{
  "head_dim": 128,
  "vocab_size": 8192,
  "qk_norm": false,
  "bias": "all",
  "parallel_block": false,
  "warmup_steps": 363,
  "decay_shape": "linear",
  "batch_tokens": [32768, 65536, 98304],
  "train_tokens": 651600000
}
Each number is 500 + 40 x the weight over its row's rms, rounded and kept within 0 to 999. Layers, rows and columns count from 0. Numbers have three digits each. The size before them is the row's rms in percent of the matrix's.

# q: layer 12 attention query, 512x512, rms 0.0261, rows 307-341,435-469, columns 256-383
# k: layer 12 attention key, 256x512, rms 0.026, rows 179-213, columns 256-383
q307 107:580488501449516549516517453568472496497550474578456496513497524545479519518480502470511523488498482592472523503567512468497458508492595480500591513517460548520507482533473474465542493557531580453525524536542526533484500443558454509532517577456515491553441467528576484527517508522428527459493500489457500593543483475446531465512496533476477537450509443493550480425451493484465520520401
q435 093:551503529523489466528490464531449482462544417463456493502538466514483455536570482421532483475463524464437528484503489516506495431539549523469520508561441465515491466512463450487558509507491559436498475544600458527439462480576495577482582467548520511531430442510571473543556515464540514548460453517479514540439497487481491514511494526427527548429460459492477536460458532562475401477437
k179 099:530508493376492554564509493580510525441609492498445466487543494456520475505449495421491558498504578536462524489584433464509484437470516488450485480534511528519469436472425464501460525581445487542519559535476510475476420463520479538513480521481501488491526521473490512530549527560524567512459482466445502467537489558515482511473426486466471462499501497516529486552504529504476466491444
q308 098:552525488472534469578481495496464455497480450513549456490433445560436490512469559534455486451531494565556543566425514525502432492526449502498502436476467512574491501482487515426438490456558373498496571503508491534470495474451551486513431505509533543463400560509440506450490463523538446505489529504519486502493578508542543506453476549442482499535451551547502497551530525579477485563471
q436 101:439588440481506496518465490536516433438503463487463536393510473547491470556563506475559497510541434474590534571485508501477462488489465481583526473497473463532471533450450446447538560491505420491549532507434493515500528544466543497565443507582516516499503507554444505436466503500478490436474525501403493556497535533526547476495445545487501518544449556452482492525557497552541443521484
k180 101:462557469490514579498536507494480442448476509554573458518505512441526489511580519483523531495551474452477544454451500465469503477472502468430472514477496515437480498443484537483540533478504464546515622454456514530494527545409492509463439550482537551559482546532542469508483482517512564485485516559589487496500513463556463451474457522520500560572472546515526486592537493419384547503452
q309 101:552436466505491532432406539494459527479549472553561463491516507514465488484426515515437515458464471490470544430558529537496553473480452537510500475497486506512420475486455486436357494462441467441541487459481476565538436514556518516455523490508572493528548537510468474471533557529409514468520492438561465527436480482502444515473423503470482493546504498532537501512482513475460577446473
q437 104:537407482382485577467477525530470499502497537492505470485499566443452485524520560503473576497526538546460545474535500487502479501484474486503564556474463568462509484476555457558534442495491473491510495519471502577471501520542506521517486509502569536474559534533448527479527512556510577547469497433545571579460534495505449476506496483493435459513501495445534586610552540491552526536528
k181 102:554562473547469517477502508521436526424495483513483485490475535561505494470442471584465524484522492505478484444466464513456424412519474514450472543563529498462529482550434532534534516529449404551534439502491468574521491464547470530453493498507502466473540524470503468579506531477453546494538515490530452501483603470504508464524468468534467489534521573469485512489506470457423682472517
q310 104:497496475586455458509476495508523514523475602471518548602473442492527584479579534494481459559529517515511432532448487494542500461514526480487438528495483466501523502575539477513517502519558539520499482540522470474532518522505504428546519436507468510549520522531478527498517559566476464408436554502478480508460504568496501606479452453480477433472490446492475448557422557479424488529515
q438 096:439479437522491478533562518493463456500476522471478526463463472449511621568535462485530467487560548481560455477518558454470506511519588521492501501475502483436530505515476449499436526565516488595511483469446472524540503459479449452490463495504505583465507466535480547561509500526475507452512535508427484481496429515529517474484490424490551492617447561529478554530550534472438595515470
k182 094:493495519586390459416521503516467473534568473465501469598465478488428525489461469457534372559509475447493501477482522479525489538458540479468529481467451510556561518491469419508501510542535519431483417538548462466509544475527536487560489472487484474506463451508414481473464554477536450572516525572517558539501465464536524499515471497445444492557540459533557494514482509478434532474544
q311 104:504504486497398506452412489548530544550418397480461513504419492536469501557483503495520457584458588519449512513510526446492524529508440524545495525537508457536464509558500515455511517492509479437469529487509528473457500482457558468494521503439511483594419512465499500538521465511503508536515513505534485489480478549490504372480500421494535476498519503500542536437489516478498467515534
q439 095:504535507466516519497431411537495530516523412519515485485501535563496553530467472545420502539538440537472577519515552537493510567483516496544504515516493473537443491493475538411534526483502437581539554497571476446492498563550536430520523476421532542520454513536504487477587479460459455561510455528508528489453473531501498450480511468423468529432493482510448543482479536449491539524491
k183 095:502554423540436506563477473477460516475509492510464515511557507535580515559440492520482447545526482470508528487493497434540533482453481497491425546564414513536451554495492571521552516547513532496514520480484537484456441478499485474547412528565460535527486546476510537531553505494506502500576463493499561483532433545577457493518502495510537520544455521521520484485571474530432443554518
q312 109:491536463524559568567464525509438514464522567484491496517548546485477537541498560532401530454448487455519494544571508555468485524540509486445493471455564449522527440523484491496502484521458510443528489507582464538587471485487491487432490485512476542526446461574516539553529501506461471444574470505514480540466450486544448508485448480514564468486434503554478529495504484500425548482513
q440 103:480491480513524538516480514510482500470514563477535531547460581442544543557565546440433516529500465489429461540484414501516520520516508493429452500509516466526518438509449515473513482478516482483475443503415495495532568472528483523530537366491545582464506493507529480447538484493495581484504470503510499525454490498429450504523441478467512462524455490483503539510427437455523548531502
k184 100:513529535618535456509550556490495501494476547564542515517446530500526536579481453522509484465603483518535423454514489553589492492552491494499440490502558500505524544528468525511564449503551531563493378592557493548505534451501440538476526503533541529503487499471509543521493473607449507540542524513477518562517464552487539463491517503529507505511470439537552540531496482546423567441454
q313 103:557556514473483465495597504509513520423475538467459505506494457554509496557475566450491469492507567516493507497502484473491488471584489469479553510485502478505445503502514460444532497495555419494530449559557470531467498466541433419469429524460490557517466496489544503468443504508576465519597501485507488445482533499460509477470533443477540514463506526556488482453460442519448519532422
q441 087:488585458446527467465497506502412528443464550548482523498528479554488524506463539472476453504529468451486471521445517540500410493545521529507524556450516507468532548466552429476554498499552517539510465516529519546534443475541499525471635546507528534508476454497509516555557549505469447514448519482441516457484521534496506424477445466471485590484466531500449518511560440514490554433467
k185 100:476508527450529519613520517542498543506478457500493586511465511576493469476498539455526538506473514462467457463527443447491500443603533419479413532479439471465443454421470471503514495550584501485445510502483536480512507446439508492541475505556460499536494532500487540455423471575563534469491539579447524516552463527460537543504415509452469472394487564514519536470479408480450505522468
q314 101:465503460475460464442521494500439532400514419499385512491467481602547535512488472521494477521564487486446477552439523501561451493453562557482488520475502558521424551537533464491542487450496488534482480498539543457448511486526502523431521519532503573485444521458483589451515537536508421539494534552503495506555407564484507488502453508446528502540491491549485542493459459520503503474488
q442 092:487546471475532516510520366459507491430452457533449542526517517509449477514511481426507515447500544558456476522440509535535473514535483453483449571516497452430444513407472525514512528559509505547439528540569504481438491445462536540401487552520524468558504523522543565508475521468449446523470522541461557442487517458439594502520510443490600529482433531524445512504445470542482496494524
k186 099:429444509407554511494535516451474484499513535486508535526468525464528527507524478514477437519548562524512505473473471474501527542491497475514437476513446482553507497439551556532504431501577476559530458478521523464478502505468529589495530515466503485512457493462486472492542448518541494462510559515459585511605404529441502462455546437483452542502480503458401505500538470520458422563459
q315 098:548516435441490504492465461485465447528447481512434514504575491511453532464481487524518507498516434494490587536539488523542451515527543492601501443497568467558466514439492504504480583523485492437518473466501529547510469560476500482516550528538446521509490491542488570477510494377520448548460426499518504460528507510553490511533507607443454512558527549518479563533540484484532448513513
q443 097:535436519460458536502513491593566472483480400490562410517565461580461482477425488536492568548560509480496543512432532497505469479502505519549511464520485542558490479542484464538473559500489494495570565473489524468513541527483419530452487573426504530479445496529472495522492591406478480468510463520503498471533525470498542576479523539571501506469541524514442504554494506525515557460563
k187 094:464495504402530611517510511508495488513479545512422483424471458442551525478564496422555546467508494475491511464461492491511482517481434486534492508555556509505454477519506449566482516523432504552433554424458468489464460492468506559514540514538487550501465514477493476471511557427445479471497454416521468481497499523442478494519482579498533478536495527470528493471417499448504454600558
q316 106:524502523485475550430449397371558524497536573548582533484523473479508515514427557501569474512476530499510481485498514435521528516495469580471522554475523463476499542459472472498450575522458495480519511535479476456464512475577503542426494556512567441537480546555444551450524505411491513466477512510568494474525440502488514576442435453507446498524534460477552559564540546589468529504533
q444 097:493460517508508530488428487444502503516569569496544576482468517492507544485431589599476573578523592504508472465437478475520484518569526587483528518506553481521448511489500461488485496535472494478552452521522494516470491476575523517476472504390511483463462481489412523409483538545525503467535513475602510425528439537512517508527499468530532460515535525468438583585490490562530486462555
k188 102:544530561451474519462479424528532542531600511523501495461499512519498485522496576484494475521485549482570526481423502514502458505550534508509473550506537453473464483507488494518519530533471597471522431478497397518446523461594504521433556476491481437523533490453486566377545522452501520473474535514460479482480494549487499489499528506536486607540516560574456491532551469589418438473595
q317 108:481518480445527535510423555547477506502486543532498496473568557482491559509517481525549500517452545499574536492455485487468488514582482466564455437540522482429520496541510478479412425478540556473480482489467467492532494528476541509487459486471426471644495401552389615461468514483463493468501527498510480489462569489511476557493534524552557452510550440484452477534565527450504468465481
q445 100:447517486469514561533480546509415448494508602540429486530612474439436553554532534530553493415512500496541544526555467519470447508503496575537477470535526458533505482483487443504489539473450561494523431447513464478452495537566545491432486470479451405513514371455445571474465554520480512468521549541499481465522532507540490563476507506524475521604500499448439519456592531509503501467520
k189 098:505509543498570523485478555497450583564477487543496472461522526542513511560508478508510514496492453510509459485510521467510440553551492491440515473516458523422525519493457404511393498464493474477489437514465487448455408512485514569460520538455522509557545445513382459460519546500491420471474617532490514495554493563556482585471480495458478588559531484488525519499586491487511502462530
q318 096:466467469500486512402490476526521506498465491466458493472519518513467392575447478585463513459477505472497590493515523411487548546524518493410521545549465513483477488356524532558477553456424446441491483514517441533487477514462476448492479485500534505488540506526505463507497502557462511498476496483533517568474454486570454536579540547524505498486465526468512520488527524573496463488531
q446 096:490465485498449504453451525453564540548535523527492405432526502552487485510545553567451545589395483444465455524437519490396508552476456505537539581515482509511495463457592504468529480410445504514532531499507492525463529493552521488503449485443521545471505461463496544453478460525457502535526540485489528508480474517491520509562543578576500471489398509538505462456527455496529601536500
k190 097:476455451568472513433574481488534481487537542469559485554443534504519438570472522499510535474545437462570485536478560540518611424513466490530482558428521531478516466468470533550514511473543443602413523507478484529550529540491482460547511501486475568541518526525451483499500500533542469508510576513506442512442490472521540485446555468518499521510515474428488574490462522573468606527530
q319 106:509500543488573528503459462514510490483503417522563498514490527527445464494448584544465526484507576456576502510491477490464501499444494546500430546487536438520564544493554562518428511462561500535528521480498460467453416475538528550512516436456430482437463570463446499437496470500513454520529522527555532468480559526480496598476548464487465538457497491471445615500469488592511453552553
q447 095:524531490498472501509477435481507518520582459533553576409469584526506421464540512554466474522527516491471500468496480510540570524447444500505496529506523486509478511486547519555445522509468489538466516495503438445500524454598507515568541533524472456500462527502530517466469576503580480489516526479525521463478503511535519529473558514452425478454506450476498566482474569608478532561486
k191 103:541486491502502497545547424472526457493518498471554521472422505444562470505556504546427457440506535466488485476458438477464472505500564568478459571475508515538467470508550534482545521450480480532432557456502436458530525519577513528520548500472556431486485500489561461524514547492528504523478493547474575464498469542503556455455481409488502450491511475534441515518484483528464502495520
q320 106:597525483577500418574467521522495529483493552482440546517480488403567509537466568476481506594472520476467515538486541456584503517495445474459552493511505489529515489492460612439504504437443555449483540533457460400503508476468508497505503527531519433573528492536576487520494520603430530522542549521573492472408508522410553509445415483537496483512549585513521525533501530482577467478492
q448 096:511482512527503512503447584436500493530512564385450433550453518438539520473501508392484517521492534506457543477472542443534511440558487445445526482503544545511492484493505443457515457451496510477546456540495534473493533536501541516482471537494528507517575543528510436489452479522469539499485490490484538551485525536477500433479420476504437548516527482467504559538497539455497513492528
k192 099:558516430557546463480546510525538592492507490523468475492543463504504507495530547502431468557452535510441463503493527449507484520457437499534539491502514502444550476502490587487536475495478508417492431497425583475557503483453545483484502543488465467538513458414468441449501438610472508462497488465562493515486501393509513488470505460508416543506475503471471547483516529437506489473553
q321 090:483539460561489516460550490494494499509545476528459535615507530563551507431546505521493491539564535544556527575465445522512530501507494503476527565527442514538511469463518526526509491479455492479459507500518439460498558512484550431493458495448491411472498477400516446527540457585517473555477525457446507535466542514492552527494483498490522509533520514493510471512515496497512477564454
q449 097:535552461490466474488537513510518483435556458467535481467538507548474525555550530499483517512534469515439499509534502473487487534539535522419490480550471505523508502479502526473485506473511527499519576531551448505498606464533525632535532473469541470499455483463435483579581495505420482461510496432433469443512460445501515511497446481464450571495457587562485482462580446494524477585457
k193 094:507545434476450517512502497524509489636507538453496477497502467504556470469459500463529486497447467562491496535528502507508455411541508478459520512587458443509523495508534568464482491502553477492510528484485439482452413448540586474461507547526526462480457563507603547515571443505467491536477514505489515521551439566536538516495543506539471489547550522507525544519535554539510461513508
q322 096:541525487529508530542483456483441507506476494440593489494493546530518495540507507409452443514529509531524533489444500479574479473492502432545495549519482482518465483484518553532510517560444476549476549509522481472504464556540573607545471522559490488476450485467493406468452462456533507494501505475490461497537477516421587494422547412535482505511519431498553522538492481587486533532498
q450 092:573498541533473453523497452509487511539540481448537480481484525475518518480498531447475509490587468543489561514569465525499552447604493493505524482505476503505553498482551476512518512568441519468407498550472478457486427484595502470530497523468542450521454557496499489505528437494550585447469564455524507531447489518492520531516496399490457508542568426536514496488476501474533578491502
k194 095:555566500572452510454517534441513418485496512494471554482525479479538489500517575552484497540594521446489498465432463440518459479450540533496436532530522498501499542483500543464554477501537568480500548491436557507543454462545478504492502505494500467520494589519503516401516480486493490488495518478557516485508545527530583554458532506491481450482546530458516460500505561503489535576417
q323 108:470533470530546538528445432524495437458436474550482533482540528543433514443449417491436476461458440470514495508505507505553463427448527535495493466476484437532563532552480522516530536459515404470520482518417436459502387553445557531501496403523567446477531494509465487464556491533567575470458498561586454492489520490529500467451454520470445448548549470500518487564587542451488472418505
q451 093:437486503515539492494458583526439501503461563464494427429445560453504517513554459465503457516476502487498455497523470523536492399489507507449432514461506467515510441482522525492555504481484517485507475474499406531528515509475489498518564420460524416483515514456510496404458503580606477493532495474571495457482484496512463507545424496522423511513472511563514545520486520429466503516475
k195 108:494533516574481510416420502470476514508455508598494535466554555492461559527523411580463479457528400504502469510540423511524468456489540518498558486459462509521472476543548503513525607559468433531577486506446487493527448489476516485492513415511567447474583487518519476506509546479537532491440469525499448494607486494588470485486508447557501487510510511528531528482519475484466492530463
q324 099:567494486482510488481410554511456485540475556487465522543413421437473470521431510496562501483487520493458484486497497547550570511531556477455531470573511480491496516527490433502534506446527461532534502489472501557552569511523479510528492458461450464604517493486542434473509545552490466479513455542508398449510527419539459583470448445496472431399462517490568534454523479514497466605470
q452 090:492460427490518504494448513498454532494502560549584559497487482533508519503527509458564513447512480544540523538496508528483504483555561498487490567541459453488518493479494454484519554419480467482482445473499450532444484464508551498603481474432503500492462472465538461524532599568462494471461478499440555440486551526503507504405475489509486424538496492495494529472527534496520460505549
k196 094:447539462488537530447467492593461480556515473506505494497435541557421488487458498458492472497468471506488434546523523479532374520576441456459536489598473454502551462439511429491516450490483534495478466494550450524501485568531489504541577482452522461544532452497501486476580574468468497511463495478520526463527601509517547509506462533535488543477426469495514518487532527521535544447529
q325 105:440515510517463532554496537455506494540549568474481456461541453530410523605453482531542470468527450540537558531473515485493506529444456456511484501479452469526599507455412488447448510492439488514461518548471497478490579479519463539518464523531504553527427482542479460463472508554470507533502531504409435488536514479534508544493455519550576526520533491536466536530496500490416576458463
q453 094:496536471537423525535479511551486427522566507486475510524520442525499586574500536536516497482469536545551522455446471541487492530504468494480481539471455484548525491503480496415478509517497490512581534483462569522482536437586519560538465568491565572565473452479487497483410530520504519465500581553505476482499546524501542512466447506474522450544555526545445582503523501465466558488431
k197 101:499516513485477530460554497507571537453537524504519350504495469497505561511521473420559487456508477590592508462530479515382500531484474483490491533468511519536457602502482485519490513534510530480495550481462526529464490457539496527468432646484477594565478564510565545499530459524535572534476573471455458511513490473505505469502501526539505474521494571552483511571529570504433507434580
q326 102:543468430479500492473494521602533508523481563502490447465561454466474548555508499402509485476485494503513516519507497484523503422515503464511506462551565457566449416541499459442556538471476485492565494526514536470422481439536472505578515522457538454489576470481502401495587471539507541538424499410465474546498532459545522467520537501481550544507534552515511512451526465510502495551507
q454 094:497458448498508498470514460495430496456483514423505465525515563543365542550485453431479455550467528552445533502444488507486505491450527561556557496548509485448538406478516474473514516466463436518529469543488529519505447539488478477531522453449501525442516392522413500417531513503516538484438519445469549579597506479535498432557550504493435512510491517497480509573503506538485483486482
k198 102:491480449471469500498499569481548499499515516373429527500458480506495445526456450483578491432517441466441511480508484478435561444498465456515542563460529572439588429527479535495509535509476571505460519578516465520479474440529457536552518573540441519533527445495476440512521504462531554498496515515480508521508473452501456479488485595464464494534541489500532474545510468516507506526564
q327 095:485496552451480426550509463526510495518394512436535561489404503455531438520452509506514535539439455531490475577533474516468531449520460577543461428516558550535485436525497501533459498461523495546481448507529549526479522531564491499508567468482539525438514455491428507509576482529517457507505514494499466436406475445410511441512476506522500547559460503531480466497448469513548403454439
q455 094:537493568472499455503517461555532496458460525497512472480479504409472520456517551440521541541531499452516410422473521457494499548544521547482451469566586495515517504486536505559546422578518452536572515527556560432513458475621526462534563501492479520398474483455476477479500539508568496499517494448550564477479459521491450511418481477507520494532515478474397523475470421559445486532459
k199 098:501468548557462450527554487477560448488463498466551481560425432522491521515433434488521497578628517503483501483543492546523428519456550609502475459483526528504524495564494533458508566474492510487463437473459494483470507529463496503522555454512528483442489531493481514461543518486478435497545447471538386436558486494513516465509477481543530506529540527511446571499608514486558469634478
q328 103:410498493453536422530505487559437423504487482537515490511529485451562515431547452473549512428496500482469493519455494564480468548535575526599478508553537520486443585502471464500575487526505482509540493474521475546482556479530488488502544481499486513442515449428503483526533541436508532521465510534468415520521520472561529498475538521471493533531466508496401487502505450509447505544478
q456 092:488558464506546567494514454564515510454517544510505494521499509539513484448506478545536514495486453468513577578501589490481486504471529467483558523566591464531480498406473477485430500516496510474476479539538560457417496555488496477508545500558533465540486467555437456527484453402460484553428517573489437468529559481547567503459477516547494570441468463514551461492471501500497461497479
k200 099:492461534447614517475499524487467481484488461543476453504479489474535506470541480457535568522430435539447529518435475471399427580481463470497536520530468552495463559472531415483505482549510502519583461524543545499497418537518495492488536506536474526453504414473545483599456458499505500488532545514535583510545482533480512514555504499523553484505435501534494493498463442482492514497526
q329 104:431554499484458471533517580534515465525525486470486488456534429452545573568509487553509417439614467439509543561459368512504485511481525349480471457529441542449488580527561545498496581472565484504484475492516520540521518442448519435482497538519457516611484476532516590525539419507623508540495548478507469497460469434506486530514492450500500467466519454520557454540518473458404478486534
q457 100:560518477543449485539495482483454480529454439477516469559501422500543525503454508593486510477450485495546536493484466534469486510464507481469495485514438502498512631446472547541500480451472468498535553555547488546501489494524569515501446498532406454543433561570438556555464535484540459521533480547508476454485496520491504509462455477503494514434566501503471467557523541465543488490490
k201 098:475531535501433497506458431477547498544568456485488523475490464485459570499473483466538536549468520507532496518536479478525527576510461492558513423531486518459473524494455478521492503485548465518573497480521507575531530519491605491524509506477434479536438438453434547526465403486537487481597512452428546529418541485445506459503503486531505486522524428479513596381436573503487492493575
q330 104:471478535451487488513537492528379473469500482489486477514548487533492565519488432474533503460538501480512526500471498516529460498558545462558457475532524546481505556505496388461491513505556444532421507467463519467527541467490485523462512417485352533472465504453474491531459503462530537536533557468435582538558510570510515512519519531488480570506505528562493489514503447549477497525461
q458 100:557546479534492519536528459477523560473524468533477526517518499511505537522431439471481419438506435529534495509471460466496541485425549422532428454555485566518511512520440504520536514535555551517481491544488530491568503428520431504451504527531417492542493458545525428480510514444550476503503489529442534478507485517494515526433471426507518531441598442502513507517451495526523524523467
k202 108:510465489475464536508538528449493513440489500544410530547533479417481540480520510529499520579535523479475437502481501480488432580472530499549539407535545539494482432443486430510493510416570515451494538476514505535596451539459498504561454523462425551471468425505411529527507502488503458543553545459462548544579504524469483562548501493471461483475486475528475510482519455515484519578471
q331 094:575487518519428503496478540540513494531500547554493538507452401462564543502511510392485454474456517489487511521458548471476485482551524554506538513522497478499446490526471459516488503519556499463525515542505558457475512416503519533496521491510499490475490557439522465515480488478588545452517471539438464412492521562486536484511475482457443557472478526541481523491463494440484534525556
q459 094:495519591551540487495533471491468542524482511526487540552468476415541547453530498408506448495532567542513461494509471540533530529480579437394490496571542501441525556498465545435501481552489510479459450451458514521445518377462514565462544484507497491493515617419493453504476444512547460534545484533474540459547483523538513447559488481569567485504527543481503537510490483438533483428537
k203 091:469497514469566476466473454578475455514529463497402568467475414476527525488477503481458490511518550475451489532454463514563525480437443500552506457551500488533474494507480550502523508492532512398536479476519543458558568560499509481451499428437509498525539502422491502489470521432497498505500451516448471467528489455436491420567478526442492466435473560501523526483532385562534413489587
q332 105:551504624503544456500520526468424440508546524536498453556502499519478538557556502475544521474529490558542494513494492538477463487495507484490531429498504546502511519472504518529472512519515494417464520448543505484512502458558554548506488552476477528484412485473494447616464521524476481519518455506493501485444504517516617569499435467494463572545452457440482481556464476546511509448437
q460 093:497489511497575497517502481527420488469481471461515507483515529469485536567449527625531522523552493510546512472482512596503515491456524458488561549484543528451546522462499454535478517549515511503455487436530473517477554405491553522534518524545500500491434518496470440504515515457489474487504453498447470486440641455518582520517522517563447521441429475499476455480496587595540410469426
k204 097:469465490474535424516589544522448419488514490485515415532528491490476458466543538503584533496559505548498538402547483490521490529514515487479572476521512518484514604418477455466488459516561523495542448521588534519500491450487511512515445510448513464448492422531432445518445506543485476515527479476441538541496545496496562532577519434472520531501527503437522445539483530462528473485487
q333 102:583434562471453582478509532539472495495495530503491459487528412527507441522451494519460475511560557545524520514557483374448568503485471500490474518482490435532500488477468563472434457480528455583502515487479539472516512453519538439486519421522594454553471569481480486495542467504440487537529402468551565488518472483452498478531504487438469508554550570461496519620490511523511507514472
q461 094:567479446541536517419529562530460494515450412472495475451503405496433505529406483562505471512502487480589449471569505498474516484444522501506424477506521468580537559447551610554444499534488475529515606469521504482442517459538539475542466388512525503496487561516495542530511505486503413573529451481523506465492529487449481457484474463539532548536508501538470454531443509467486499509508
k205 096:573433490454475519512480504538498477525464451464515500469519506503520465503507531516464462498503509453495473444539481495456468502432501488531527475525499499587539497486524626419452477503470477477586556519415486523640483551461542472548459519495442478409487521519489548538485504541436538527499414491492509548490464523539504488531526569484507508573563544440509495502514530535502498502481
q334 101:571520504534492504495470523540509485514463591525540534426536501503509542488548537483457497531490507477556566529467514482477565546565490539496459472519449458470482576520488494413615565499543532473484555477540585518471502492479509518434513466507446489483479532501537507484471479552497524513471465551486497522479489544499513522479400505515597557486509522508445540497511535493480467479536
q462 089:539470491516574479578521466523390567436533586548488571552528474567561513524457529547575565501396563478503436541499563497519512577467498507500494414500503520495489543474494464400549489524507511505488483445508530557483458454424527514428460545502448518488544516480490554470419508489421500526535474564497499480507532524516523584426500563513522586472501533496510551458554543549451389489505
k206 097:516508493441541526524450533512485492543524456490452452488519487484510526482525574473455472485511497461471473500438465519503580517460439546551472527464414446446464508534525480505504467449571478503522500531527549462503535499455488491520480538567489513509457551459513521486520429533446514458487507418535511546496508507442439464490497520542501550473432499496460478454542523496425457459482
q335 104:442510492530515462443453503520522487527532542535423476513436445482488464485503534421505512426510539480578509597479512459489497550493538521556522507486480453552500494482480447527569493504478495465468467468544476497478552544494488485527483528525503527504561535466534548477492577495503482489536528490441523537479483478403471512464504481582493507500523487530511487472496472601565527452513
q463 093:439551580494520520480526456462534503512518535506494593483504525498498573516554595481549487497501564492512511537519518462512466505440551468495466418530501409585562470506553479582579389439425549420434498549509500567497538525439509513543530494484504483470531547504567483512530465592482480552493472507448532543455499486415460519470563471527517480515528478468486512490470455512516505490479
k207 100:422542462457488500427478482576512567578515497491473490502445477562521478442400472478536526548467453522475417543484495450494548534500516501483519488485491479521484522496527497531491463508452494444459535489490453482548504532504461499531507451462468439510597499507544538514505503507522536502516480482467586454502534462453519467513510511514570467530513529502465542519444582542502478506585
q336 105:516526562489486478511466411576583479503473446504514550568502539516502507484455518611467530543509522534439573523495441481466545554483512521455426504502524506552491599472576548538517504509525437515504542564467599476497558565478562498486455493458496494488544519472502554468523553479517475545453456474529559485545542534501509525517577504513454463477514438452425451508516512465511526450490
q464 101:518518517469554454486468441552600498521483440492495519544495488531532466411473465551504494528539494513510472445492421449426543518507594447464470517492471520566562585572484596512473522523493505547441563498516569468565528556576511446469573465472473489527492506454486480591507556456523467445496471544551537537563486472491594499491530467518547521430572512493557431474448545494539412488561
k208 098:499470467496524506515516523500535494499529511414515461508499499515546501527486580539466466565527473525452555447517494507464485427528506472470439419491470498577533520542533557517494494491456516538551530442411492489533491571547578447488481494460465513530526508490509488511448530559468517478531480521523480519515448558426465478433538418518497471435493534542521459441518504499531447619502
q337 094:476487485516548498417500408566562440561500389469500476519483524475519412474503401541462496541493429525465471475522486525497530507513536515426566517459473569550523515492473553525463501520475510487505493489539536452507479511505529542526512379382540485507553483506515440432573486483518516447499469583532464513487464472537501508539558447511531511544457510466511484561507502532505472459491
q465 092:565474471457512520510609474503575478475506459528545491540465484584463484477484479467523537565484545479519527456529515507552536483530509569460484505447458489578549483484574555450494518501517533448459542479552539442527548452575515529547584521468521551475451529449511409523523533484521461482541494515536461459517535387510507484488484584468527510462497499513453513483435490542521495542513
k209 096:545452458495479499521457483519519512466431518429532490591485460496577428475529442499543491536495507486421532542512490521549493481471528525481449557457495547532415494512438503505534525477485494566475534461432380520450464483520499457517481469484479467540525556475573459515549583419460512533552488509474507468546494449512486509580542522499448444501444440587469482499425545584463417469468
q338 101:493499497485557492449567533496518488552476551441518484415554410510519485460533524520526484540491491515575467490478462494557483527513509383488503524426516500530476473464575548478590492525473492413503562521508541512502503459551509434490439482544476483485538504444502488521511451553537544558450518474510524495516496533579449489532520541522534443466496582502472478541442481399496499501528
q466 097:512552518562452455483568444519542495489482466533466500499425457413495502495481529472470512506447534437502483472465436514511523471473505482488522445480519547513572502554543519522519460503432554473509594490432509497558501519438516511441469473523449500537511547546444540528522483517544512548526488495409518447492373501468456520476463419485471576467488517561517511508463538472493490466522
k210 096:494506465526514413480478595473515536541529538483536483444526494448482554478520514433458527501471548486600535537563525501532559520497437544518551442453560501554501524545570537541506498479488462481544533484508468547527558478455565485520415515517496479473510495520511431498529479421549475542569511498489498557473449496510533536461512459537585452480508465501479488500467502532476499422487
q339 106:502490534510588574494480511462489503586466539530465478518510506522496442510499479516543506520488498497484434532510528472494480481536507509515517533549526509479531390423476451543476523491458503480512530518503447546464484473504494460496528454510576542460573465565447428455533524437479596442476433413480501494525573473484514511484495567450513498511464475442534494502524536448505517499510
q467 096:444456419543451553469535557488475506474457558479526491539475445476518495484458490505534531437520468476524517522462523470403445588505491480524505416548524477460536464463505461488419498525473568477555542409499487483525500518529441476531499477466478505440495499492463514500513507473474437532505503473452519502527496534509505557510512498600512437535492460516486549546513488439470519448455
k211 099:467480479467519523457494549485470463604474479521493531525525519501550507534520443452595579511550520513537433465534489554507555500452496435438554527527496505467488416503500454529409500554505519540460458504548428569517486548462562507558500439460485587483494480534459526492419561492508495532479537445468509415488463526532536554468554519514483481504501503559491446489507600488546489502475
q340 103:520499495486591516468584479532491499496571464542574543419606563472408474517474501574519507466600547515532502560513469543489502539525572504487484512472477484492504496504590518478488448503488603505541472423458538470507437474475487527491514554509575587478493505456529489540523453514519584440488486486487486517488479429461554565459491483495517536482497517507445408487526497528469510536566
q468 088:511465485456585442456446462477544451500443469471515561479426516458464507426509479509527531498533468477484527530496563531498511533504444475479511529465512558522480567558570545475532500512551563501529457514489513476447498572483479505501495576442507519426531497463535489480543555490549553518445512547469439451564464510446542491496486544438494443523550477489466475457471485485451440503512
k212 100:586520569521485473505484495515501509460508461585577500450485493523530421485511526514499529462483524449568540519488398521452514445511478571415560556503495454502504487458517490548462522459521472483507581520530448561509500477515565472505536528456491559506503525518535518448466558524453495422491438481460479520395489481483451547479439443495566515503566513488503499450499510536426538516462
q341 093:566445517498482463535434485475499524459533523497460488509449484497492566508477559460501504468454584568438492574459514557511473426473429528480508497500584497528448520519468564466542555458490463462492484591564450516438468488534511533445520602558483516491475518526467462495438549468442473497477502508503505504447549508406488566409461463452480508460473526494512531408496512528491499528531
q469 099:572493531479505471518443536468456519534434536513515507481469542557599557564418470466501451455532495480452487516545481508443548516521451521476537488597505522499501570485503521509444482487457490442467519539527493539585485469564513561424498601443497462513465561481499496492553441526558520561545447528466517475431504485479449511526507545495478492409481496474511562453475513526536487508519
k213 095:544535455487443488630495483525450460416527472471513484493454442476570494567495566503443579503441547511506412529550461436525466469489512489490500445475500529478489572529557540548528474533484557462464469480524475534548553482502550593474559446487477502496490523500484496585560379494526540500520597536545508459442502482478445441462473515519543535496466427514503558490535518569445506494536